From a checkpoint of a small transformer trained on Wikipedia.
Training: a variant of Muon for these matrices, 216M tokens, 7055 steps.
Each number is 50 + 12 x the weight over its row's rms, rounded and kept within 0 to 99. Layers, rows and columns count from 0. The size before them is the row's rms in percent of the matrix's.

# layer 2 MLP up, 896x224, rms 0.118, rows 632-660, columns 0-55
103:56 61 47 46 43 46 70 68 53 63 47 46 40 38 34 59 30 60 43 58 29 55 76 46 51 43 23 46 46 85 52 28 54 70 53 57 69 46 49 32 55 63 40 19 60 54 28 48 54 70 50 54 60 43 40 47
107:46 64 50 58 68 57 53 68 25 51 52 62 54 47 62 44 41 48 35 39 50 65 57 11 64 45 43 30 55 34 59 43 78 54 44 35 64 36 54 43 52 47 51 56 33 54 33 51 51 75 39 43 59 43 51 60
102:58 71 37 48 60 37 26 31 50 58 56 42 40 54 64 60 53 39 34 45 56 47 58 51 50 72 71 63 49 53 63 56 53 57 48 49 72 76 58 68 54 60 39 51 38 53 40 54 25 50 43 61 38 59 43 34
093:38 46 46 67 73 54 47 68 54 44 50 42 61 38 49 53 47 44 67 73 59 46 30 47 62 26 42 31 42 87 46 58 49 41 33 48 48 62 49 46 55 49 57 51 57 41 36 67 60 48 48 55 47 61 50 54
123:57 50 44 67 63 60 41 49 51 68 61 50 62 41 40 55 39 64 44 51 51 33 63 59 73 59 56 53 70 42 48 41 23 65 37 46 59 62 75 51 28 56 72 50 65 70 44 43 65 57 43 40 51 40 51 65
100:50 45 36 39 46 56 46 66 43 45 66 41 55 60 43 49 34 37 53 72 35 58 31 52 74 51 61 75 45 59 38 51 49 57 53 53 45 54 81 30 40 63 54 22 49 44 66 58 65 32 55 48 26 60 59 44
094:36 56 48 83 43 71 61 65 68 40 59 48 53 65 48 41 42 44 72 40 51 52 48 29 65 33 55 46 57 40 40 59 44 28 42 50 59 46 33 57 48 51 57 43 49 30 55 34 53 32 31 54 57 81 52 50
113:21 44 49 70 43 56 47 41 68 44 69 50 55 64 52 41 52 54 58 39 54 50 59 54 64 47 64 46 63 32 44 42 35 52 53 27 62 42 60 51 28 78 62 42 53 77 49 51 62 51 62 60 39 39 59 72
157:63 57 30 60 52 38 41 69 46 54 46 43 19 52 60 32 65 55 34 51 59 34 40 31 65 33 48 66 34 65 46 49 52 50 26 31 27 75 58 46 40 51 54 52 52 62 44 68 19 39 52 69 33 51 69 41
102:39 82 48 42 67 47 28 48 46 59 52 51 61 36 47 54 50 46 52 50 40 33 55 47 56 67 52 35 39 54 46 58 66 41 60 53 57 60 49 60 44 73 47 58 29 51 22 51 68 44 51 62 41 61 70 48
094:41 27 60 58 46 65 49 43 60 67 65 53 38 51 28 45 57 64 65 61 48 35 34 62 53 36 51 45 27 56 57 58 37 56 45 68 57 39 55 42 55 38 68 48 70 51 40 61 54 48 39 41 37 58 22 50
102:41 45 71 62 44 66 62 57 44 65 38 55 65 42 42 56 59 81 65 51 67 26 58 44 48 48 57 58 69 67 37 34 51 54 51 59 68 57 49 60 50 32 39 48 21 67 41 60 64 39 32 45 48 47 59 49
112:38 54 49 36 67 54 77 64 71 58 52 56 67 43 62 57 39 39 43 29 37 46 61 56 64 64 57 70 33 56 52 21 50 62 51 36 48 57 59 49 56 46 58 60 58 70 37 45 66 61 54 42 56 49 43 82
128:43 47 44 43 44 36 44 44 34 64 46 53 45 55 57 53 32 44 41 46 48 36 59 40 35 62 66 40 71 45 39 29 50 57 34 64 47 48 48 32 62 39 54 51 48 42 68 51 52 58 64 38 62 40 60 47
103:50 70 68 55 47 46 49 42 44 45 69 26 29 36 63 50 37 53 61 56 57 51 58 54 60 66 40 81 46 48 46 55 72 50 71 56 58 66 63 70 51 56 30 52 43 62 39 42 51 54 55 58 39 64 59 36
099:39 58 59 61 39 53 51 38 40 37 65 65 54 38 73 75 51 64 33 49 43 52 40 35 49 13 68 48 55 29 53 66 34 43 61 31 45 51 57 49 49 71 64 43 44 45 35 61 65 58 62 48 41 49 52 45
102:35 76 62 35 67 52 65 39 57 58 47 45 54 61 47 42 54 32 44 47 61 41 83 42 55 63 48 44 41 51 43 41 57 52 44 43 70 60 51 65 46 49 54 60 69 50 51 60 57 48 74 50 43 67 52 74
109:43 43 60 54 43 64 61 53 65 68 61 43 43 43 52 52 59 73 57 56 63 34 54 43 29 53 56 76 59 51 44 36 48 64 46 38 46 49 62 45 35 33 55 50 29 53 60 51 35 48 51 36 52 43 53 69
082:54 58 16 69 50 40 59 44 64 37 65 32 54 50 57 45 36 22 51 58 60 58 46 47 56 30 51 63 42 60 49 50 33 44 59 45 46 54 45 40 70 49 57 66 42 55 71 52 55 77 51 45 24 51 38 37
095:60 41 46 51 39 53 56 48 51 42 43 24 36 54 42 68 52 46 41 57 65 68 60 48 33 11 55 43 54 49 62 38 49 50 50 56 59 82 42 50 47 45 66 63 91 48 55 54 50 54 51 39 68 53 62 51
090:56 66 24 27 47 46 30 49 48 53 58 47 44 47 49 71 50 38 39 54 39 57 60 57 73 52 46 42 43 39 55 38 48 58 44 50 59 49 51 45 46 54 66 62 60 39 62 45 49 61 42 18 50 49 30 67
112:45 49 51 54 57 38 56 76 63 44 44 48 36 71 52 50 65 64 42 43 59 21 56 23 51 46 63 17 60 53 52 48 49 46 58 53 57 59 44 41 51 41 39 53 41 40 33 63 48 38 39 55 64 50 52 58
102:60 49 44 30 58 52 51 62 71 49 53 65 33 51 48 42 58 54 44 53 41 54 51 46 53 52 46 35 48 45 66 53 67 46 30 60 56 41 35 33 51 42 69 29 52 68 39 49 41 50 49 65 65 56 52 70
106:33 43 48 44 50 58 42 72 48 32 50 54 48 64 35 49 31 48 42 51 65 53 43 33 52 38 67 49 43 67 47 54 26 46 55 31 30 45 49 40 51 45 59 45 44 52 68 41 38 54 59 56 45 42 61 53
093:41 41 45 58 49 64 58 21 41 42 60 31 11 63 48 36 57 61 51 28 48 35 24 59 66 35 58 61 51 45 55 31 41 60 62 53 60 48 49 72 63 52 47 34 56 57 41 48 54 36 65 43 26 54 63 53
113:57 64 47 63 75 31 56 38 63 53 49 44 58 55 50 39 46 46 40 36 30 41 76 41 54 61 56 56 32 43 40 56 63 75 46 53 53 70 50 34 50 56 55 39 52 49 43 54 40 64 35 47 58 56 43 52
083:60 42 55 43 59 55 51 68 60 50 34 50 66 50 50 41 40 39 68 61 58 48 55 48 63 55 39 66 46 89 45 49 61 34 55 40 56 43 55 47 33 70 56 36 49 43 51 54 64 67 48 41 62 55 53 27
102:52 62 42 54 54 47 52 58 52 37 28 48 64 59 58 46 01 64 60 42 53 61 49 60 59 38 36 43 66 52 43 33 41 49 38 42 57 37 42 54 54 63 48 41 31 36 34 62 60 53 41 44 70 33 44 47
093:33 35 61 57 27 34 60 47 43 51 48 45 64 67 54 53 51 55 55 50 62 47 45 32 54 59 56 29 52 43 44 30 41 62 55 49 33 37 53 48 41 44 41 54 67 47 49 71 58 68 52 40 31 33 39 69
# layer 2 MLP down (transposed), 896x224, rms 0.0552, rows 632-660, columns 0-55
105:58 50 57 46 08 73 49 53 57 36 71 51 20 52 35 64 40 53 40 45 53 56 40 28 52 37 40 68 63 45 33 53 49 41 46 49 57 58 44 41 38 64 47 41 76 46 65 47 59 54 55 38 71 49 37 46
106:44 47 42 35 72 49 51 40 43 29 54 57 47 73 51 69 48 44 46 62 36 37 60 52 27 36 28 42 53 62 31 19 44 55 53 62 61 54 53 52 55 49 62 52 63 49 33 73 46 52 55 59 71 24 50 24
109:52 42 54 45 42 32 40 44 53 55 55 46 20 51 54 31 35 51 50 44 60 33 47 33 39 44 39 55 38 48 48 58 48 72 48 47 64 73 52 64 60 63 44 33 48 40 41 52 43 54 47 62 55 72 46 36
091:46 50 61 62 61 39 42 40 61 57 71 30 78 52 47 40 45 34 59 63 59 57 32 62 62 62 63 67 44 54 52 53 46 32 70 55 34 77 48 47 75 38 66 28 40 35 41 56 62 45 69 70 38 40 57 65
138:40 53 35 46 53 51 65 47 54 62 57 41 89 54 38 29 55 41 20 31 31 52 54 44 52 50 43 45 69 41 48 43 42 56 43 38 60 56 43 50 48 41 69 28 62 47 47 37 63 44 53 62 54 48 48 65
097:69 58 58 53 35 54 38 56 55 37 46 48 69 61 61 55 40 46 37 54 26 73 40 37 58 39 46 48 56 48 34 50 60 57 59 56 62 51 63 45 42 50 67 32 36 44 48 44 60 47 57 55 52 68 61 63
098:62 52 60 70 51 61 54 49 42 60 49 50 39 40 56 54 55 41 62 40 29 47 56 41 51 54 60 35 34 51 36 40 30 37 59 54 46 50 48 38 49 45 59 53 49 27 42 41 49 42 45 66 58 54 46 53
130:23 43 28 52 56 23 57 49 79 56 53 60 56 58 45 47 33 46 39 37 36 47 69 52 41 65 52 46 67 35 45 40 27 55 40 40 59 49 56 51 57 51 59 34 42 55 46 58 67 28 65 52 55 49 43 63
141:64 50 40 50 30 61 37 59 50 43 65 49 15 46 51 51 60 63 35 66 47 43 43 32 71 49 38 30 37 66 50 58 43 39 42 44 28 52 66 44 18 61 54 58 49 61 49 63 48 47 52 64 49 36 67 41
107:51 48 61 41 62 40 33 50 48 64 60 73 43 57 33 40 62 56 64 52 44 43 60 60 51 53 51 35 27 42 55 49 67 36 58 50 38 53 60 42 64 60 42 45 54 63 42 52 51 48 53 58 50 67 27 41
094:70 60 45 48 37 66 52 48 43 51 56 46 33 39 44 31 57 42 52 72 39 79 52 43 62 62 50 65 48 49 56 29 57 36 48 44 35 56 66 42 39 64 51 44 75 24 55 45 36 50 46 60 53 45 57 52
102:47 61 59 56 63 41 65 43 50 45 56 48 50 67 41 58 58 55 42 40 49 41 51 39 40 35 66 53 23 50 47 43 37 46 46 79 48 52 51 49 58 38 49 27 30 55 45 67 64 39 49 75 50 30 46 57
109:55 28 63 55 55 39 53 52 67 42 32 52 77 46 57 41 55 54 56 45 49 49 64 45 47 53 59 48 54 49 20 34 22 47 44 61 53 36 45 25 45 59 47 46 43 56 66 54 47 51 42 64 56 51 64 71
129:59 45 30 60 73 61 53 44 55 45 49 34 36 52 60 55 37 26 40 42 51 60 63 48 53 57 46 44 53 60 34 56 30 36 63 68 60 44 66 63 41 65 63 16 32 52 59 57 44 67 46 53 38 60 66 62
115:60 71 48 45 49 32 46 44 44 12 47 48 09 48 34 14 32 67 44 54 64 49 58 55 51 53 31 77 41 50 51 54 58 43 59 56 24 46 42 43 51 51 42 40 52 50 53 42 46 66 60 43 57 64 50 36
103:54 53 39 48 69 32 31 48 38 45 70 52 37 57 38 49 53 35 52 72 71 45 27 76 55 66 54 36 43 57 43 56 53 38 42 42 66 42 45 48 35 27 47 69 70 36 60 68 35 64 58 41 74 53 60 57
095:53 38 69 39 42 49 59 54 29 53 46 63 87 41 59 38 55 27 49 33 42 49 40 57 57 35 49 51 71 36 32 60 42 56 56 55 51 44 41 52 25 54 53 45 56 32 51 58 57 63 47 44 57 53 37 69
102:58 34 49 59 50 63 33 55 16 38 41 41 29 40 48 27 40 50 55 62 37 49 71 37 57 51 50 43 45 60 51 72 28 47 46 48 52 52 47 45 54 50 65 49 64 55 40 61 37 73 30 52 59 49 36 74
099:46 49 31 71 61 36 48 51 55 56 56 34 26 41 44 35 16 59 64 78 49 51 61 33 28 50 44 57 41 54 54 55 37 50 55 48 56 41 69 40 52 42 54 45 32 49 48 31 56 65 62 41 44 63 50 30
094:49 52 71 49 69 47 50 50 45 65 41 40 63 43 35 61 55 63 40 53 54 60 61 55 44 24 57 57 46 57 41 45 52 44 66 42 36 81 45 43 56 61 47 78 61 29 52 60 42 60 64 42 72 51 81 54
086:50 31 49 50 55 42 38 36 48 47 73 65 51 58 49 64 75 48 65 23 66 44 32 56 66 40 65 48 55 60 50 57 64 50 61 58 47 62 42 35 42 16 47 54 67 43 67 50 46 37 51 42 68 57 54 50
118:55 45 45 52 60 61 35 50 29 37 59 47 40 49 51 53 34 50 67 60 40 38 68 49 60 58 64 47 56 77 47 51 51 64 24 45 54 41 36 37 43 87 69 51 62 43 55 58 53 43 24 39 75 66 46 30
114:52 55 64 35 39 51 39 47 54 45 49 40 25 43 50 59 34 57 47 63 53 28 60 81 23 51 43 64 59 40 44 51 54 45 68 45 21 63 48 43 39 47 43 89 57 53 61 31 47 50 49 48 57 34 46 46
105:54 56 27 64 34 68 50 54 39 48 69 52 53 29 57 37 64 53 52 58 75 53 53 31 30 65 68 69 50 65 52 49 25 49 75 65 46 39 63 29 59 46 38 46 65 28 45 44 39 72 49 59 55 43 64 31
097:31 45 46 48 52 36 46 61 58 51 60 50 58 67 53 54 53 41 68 73 34 57 62 76 25 37 56 31 31 43 52 60 51 30 30 29 50 59 56 46 48 45 54 43 26 45 56 59 65 80 48 69 57 33 57 38
106:38 43 49 42 49 46 60 66 33 61 56 52 60 42 60 62 51 46 72 59 55 56 29 52 59 24 85 26 57 55 30 55 54 50 60 39 52 50 50 47 51 45 41 67 66 53 46 69 51 25 50 64 44 42 49 33
077:72 44 64 66 41 63 41 38 66 54 61 53 68 44 52 66 39 40 43 68 62 53 58 36 72 49 57 49 56 61 76 48 89 47 58 28 56 38 41 56 54 49 60 42 40 29 59 52 67 52 43 44 48 51 40 24
109:57 38 29 63 74 55 45 35 36 44 47 43 53 32 57 58 35 59 69 60 54 60 39 52 55 52 51 48 49 30 29 33 54 47 67 42 40 32 60 61 39 62 66 56 52 60 47 50 56 56 80 75 53 63 49 34
089:65 35 36 44 52 59 40 38 57 61 57 73 43 42 55 50 44 28 38 77 43 57 52 49 37 68 28 49 46 83 40 34 49 53 26 61 43 53 53 54 58 42 56 51 59 65 48 49 48 20 32 51 46 55 41 52